{"num_hidden_layers": 20, "hidden_size": 320, "num_attention_heads": 10, "num_key_value_heads": 10, "head_dim": 32, "intermediate_size": 1280, "vocab_size": 8192, "hidden_act": "gelu", "norm": "layernorm", "norm_place": "pre", "norm_eps": 1e-05, "positions": "learned", "qk_norm": true, "attn_scale": 0.177, "bias": "none", "tie_word_embeddings": true, "parallel_block": true, "init": "uniform", "init_std_qkv": 0.0277, "init_std_o": 0.0343, "init_std_up": 0.0396, "init_std_down": 0.0396, "optimizer": "muon_hyperball", "learning_rate": 0.00838, "beta1": 0.95, "weight_decay": 0.0, "lr_head": 0.00473, "max_grad_norm": 1.0, "warmup_steps": 27, "schedule": "wsd", "decay_fraction": 1.0, "decay_shape": "pow", "final_lr_fraction": 0.0, "batch_tokens": 65536, "max_seq_len": 256, "doc_mask": false, "z_loss": 0.0001, "train_tokens": 700100000, "max_steps": 10683, "dataset": "wikipedia_en"}
Each number is 128 + 32 x the weight over its row's rms, rounded and kept within 0 to 255. Layers, rows and columns count from 0. Numbers have three digits each. The size before them is the row's rms in percent of the matrix's.

# down: layer 6 MLP down (transposed), 1280x320, rms 0.0396, rows 68-104, columns 224-255
# up: layer 6 MLP up, 1280x320, rms 0.0396, rows 69-104, columns 224-255
down68 094:127148093146150129127150118046113159098127124142147169141192149171073056128135077171151068165157
up69 103:140160148121125132125077090087128049116220145134114092087170120131127128119111130110147064118102
down69 096:108188117124131084126172167173139162127069094152103102136194129115152122126137092172146098170150
up70 095:107124098096137153167146104088115149074152106122182105170130088096129130113144162100162162143147
down70 091:133119158115136114130160106196108089139113085115114104146156068110102166101087127153127139145109
up71 093:117085149096163153111147138116041148185116068102118085115146139116099122148114121117145104088082
down71 093:167098196138138141136079147135110114129151124159133108128132133097145091086185188135042111085145
up72 093:134138100131182113162130122088131151111099124136132077155106170146147161140130139108105158102139
down72 088:114058148147143107090127086164157140170122136108107171133075119132101102122079123078135121126082
up73 090:102122110028100138171067121137155116137124108111178096185177085162190123063102124122101124151189
down73 092:135204135108153121137133138119080139137089102198131112079153107194170139036168107189163109141123
up74 096:125100134069162103132127126082122135115212096181120140079170080117104138161119165114151166124120
down74 091:145152134092051101117140152120130149057120158142130105108126113077151127098153134107116120099115
up75 112:145108128137172098091117170119141054102117131151120220139141104150108071132102194101109126097151
down75 117:157112156128158102132103124145114129087155037114116152111121161140111170060127129126156167115119
up76 107:078094148117074127110143102099120118159112181134105073135094061145127182123161136120106117071140
down76 106:065154140113109164156128115078103112173114132135166145165110122208099140137099120153082123131095
up77 094:139168105155196110195094149053136141080147129169124151110122110150121176113132169154116149141096
down77 096:114110077121063150140135186153125105137079197123212172115069159094075130097152160165125085106135
up78 098:134185136130146151085100137120067095090102086136094095162119149175140117093117088101108175143127
down78 103:120106060114113139196181079145146084107076105148086186114146155082092151178163072120128142103181
up79 090:127120105162198118140095098109120111184149102174098198146105104095168145136070091171127152152121
down79 087:112116169151040173112144151134106131081129123124134095136088136084122137053136171094110139097118
up80 111:085104196146137138184146104122146130119127179043130112100138159128124104097156161128121127120114
down80 102:134128163138077164099152094129150135162119145132130135156119138180145110157131133155129102130080
up81 085:181093086097102110152150118047064176141131122125119101129115141123118164121146078098117199099142
down81 078:080174187105169132154106144182158111085067133082131078112098138149126090088097155133150094103165
up82 099:211068104070180077117150129111176149100133131137148176106162094185181124202114157097137150145108
down82 096:122073100141135099129145096196110101129137062141122144117174138158168170111130134135142085167139
up83 096:120135131115100152163120118158133125130135107081138104141106130130144084168105181154173093137142
down83 091:130111171120153129096098139110128151092180152163072094160115113143129158107106109139106138115120
up84 091:116162077153180163071100084105101086085179121154142149127177135176079160109174127111130079090160
down84 092:143173136125174093107119103147123067135121064149153089131107167076096108139098141082136127142123
up85 101:129162186133154089123073140088137143075148118162169135076125109095111149110156110149126088129130
down85 098:189116176125158193181138095143134135146131066149088122160159089187118158105178178143090132162147
up86 110:098136099162138186113075176093143113093075088163082063121058152124135126065140109181115094123080
down86 109:113152145210144100102095171139098168068138147115132135143167075149121132116149066207135147093185
up87 096:149172140120083103128134074115188124128177070125107173149167160063223106157064152137102118118182
down87 093:139127088092194126148195124104089147123084112133126160142122160211105145104170166108142071156120
up88 089:115119139100078110185153125125127156130119108153084128059134151141103138121151093181181112135159
down88 088:135092139105080130100089149101152118207134152128144115122125137182142221114130148120111080142122
up89 090:195079108098121155186122172083131114132100213143097125123062107117183131098158134207116089128178
down89 091:149149107081132143081136137158205159197107213151192175068134137146126127140136131098111071121160
up90 098:156133094109061156142125146113137166151128085060142138122115135112145118151065160075124128224070
down90 097:156136084086106108140218068157125137158103154163160159154190077107162153083108132141110113132126
up91 109:107131131145077133074129109128115105170125176106128085067099150109062152143103149107148066159131
down91 105:159137110086142066214149159103092136138142129132103132132161142154134150100139151080156135131144
up92 095:109095081172137155111134088138145170165138137117133108221127149098137113128108041139178113095149
down92 097:140197080212144099151074154144098115078116164104116144111056171126153145175130127119104174075121
up93 096:132149132159145100113173096079148119168149188140106153118144078123127090093098143106102156144137
down93 098:163177117152100100199114108163109140152097150139082133145115209175156118138104106056189075189136
up94 095:145120163147130094139109110055110100111145124147120114093163057130125177152086157162085085135131
down94 098:092078123065116085120098081156111172123121117117114136129167089118142149104097091125133155141114
up95 108:168190117131121140100095096120132141096073115127154090119111182147138138103142124124058166069037
down95 112:072103107173162072168138080128118137194124098160112167137078109102065117124175171145097126120142
up96 096:111148150163123151124092063138115101083107124124148103092166114164103146095156136129165164109116
down96 092:096106162112150116147082115133096172145164162153086148140097058181118172163111060115100082076100
up97 099:163126100123127151139085166139159083107149128116095097114089042157153185088127112082124093112174
down97 097:137091104158140154162119142141213205098154136155127137115141084155096140158122137120064120126130
up98 089:080129096155069139178100137193156167170140162131107153180118124120146073106145102165118159104149
down98 086:149166130128134121061141144101125132109121140131080095095106148095113119219127134147143087167148
up99 099:099155135136150120174076149118138129123200122183177143169151071024113120084118107148109127107106
down99 094:107098158092135144164080172140105148107178113120163094115135124103132174080123088126110169130137
up100 095:128104096114147104127121116138165112101125113135082112177104116207121084100102105160099115133155
down100 090:127163149136197094130137073152186151080147136060147104085068150126136107124109168111137094133118
up101 101:125136080148170153105123152131159158083075106079160086142145065163176143142165166137095161100147
down101 102:142126105137103102134190068086165110140056163154144091121180115094148089171170099096068133143101
up102 099:147120175111135068174144124142076165140080123103136094143135106098090122141088120122166110099099
down102 101:151071166171164153191133099137091116108158162131116076112147118069088172090139115147165072097110
up103 101:154148124168124115102135150126066143164150103129103159183092123133120159129159145107145126076127
down103 099:083166147121115108144181168143116168113128122191101168123120173115160093110110099143148133151114
up104 091:137115159159135173096142114098154095143192128106096088121105086140173124209111135120114084070053
down104 091:078130127142126141081154149084122137098125155171104117075047098156099117086181153119152074151123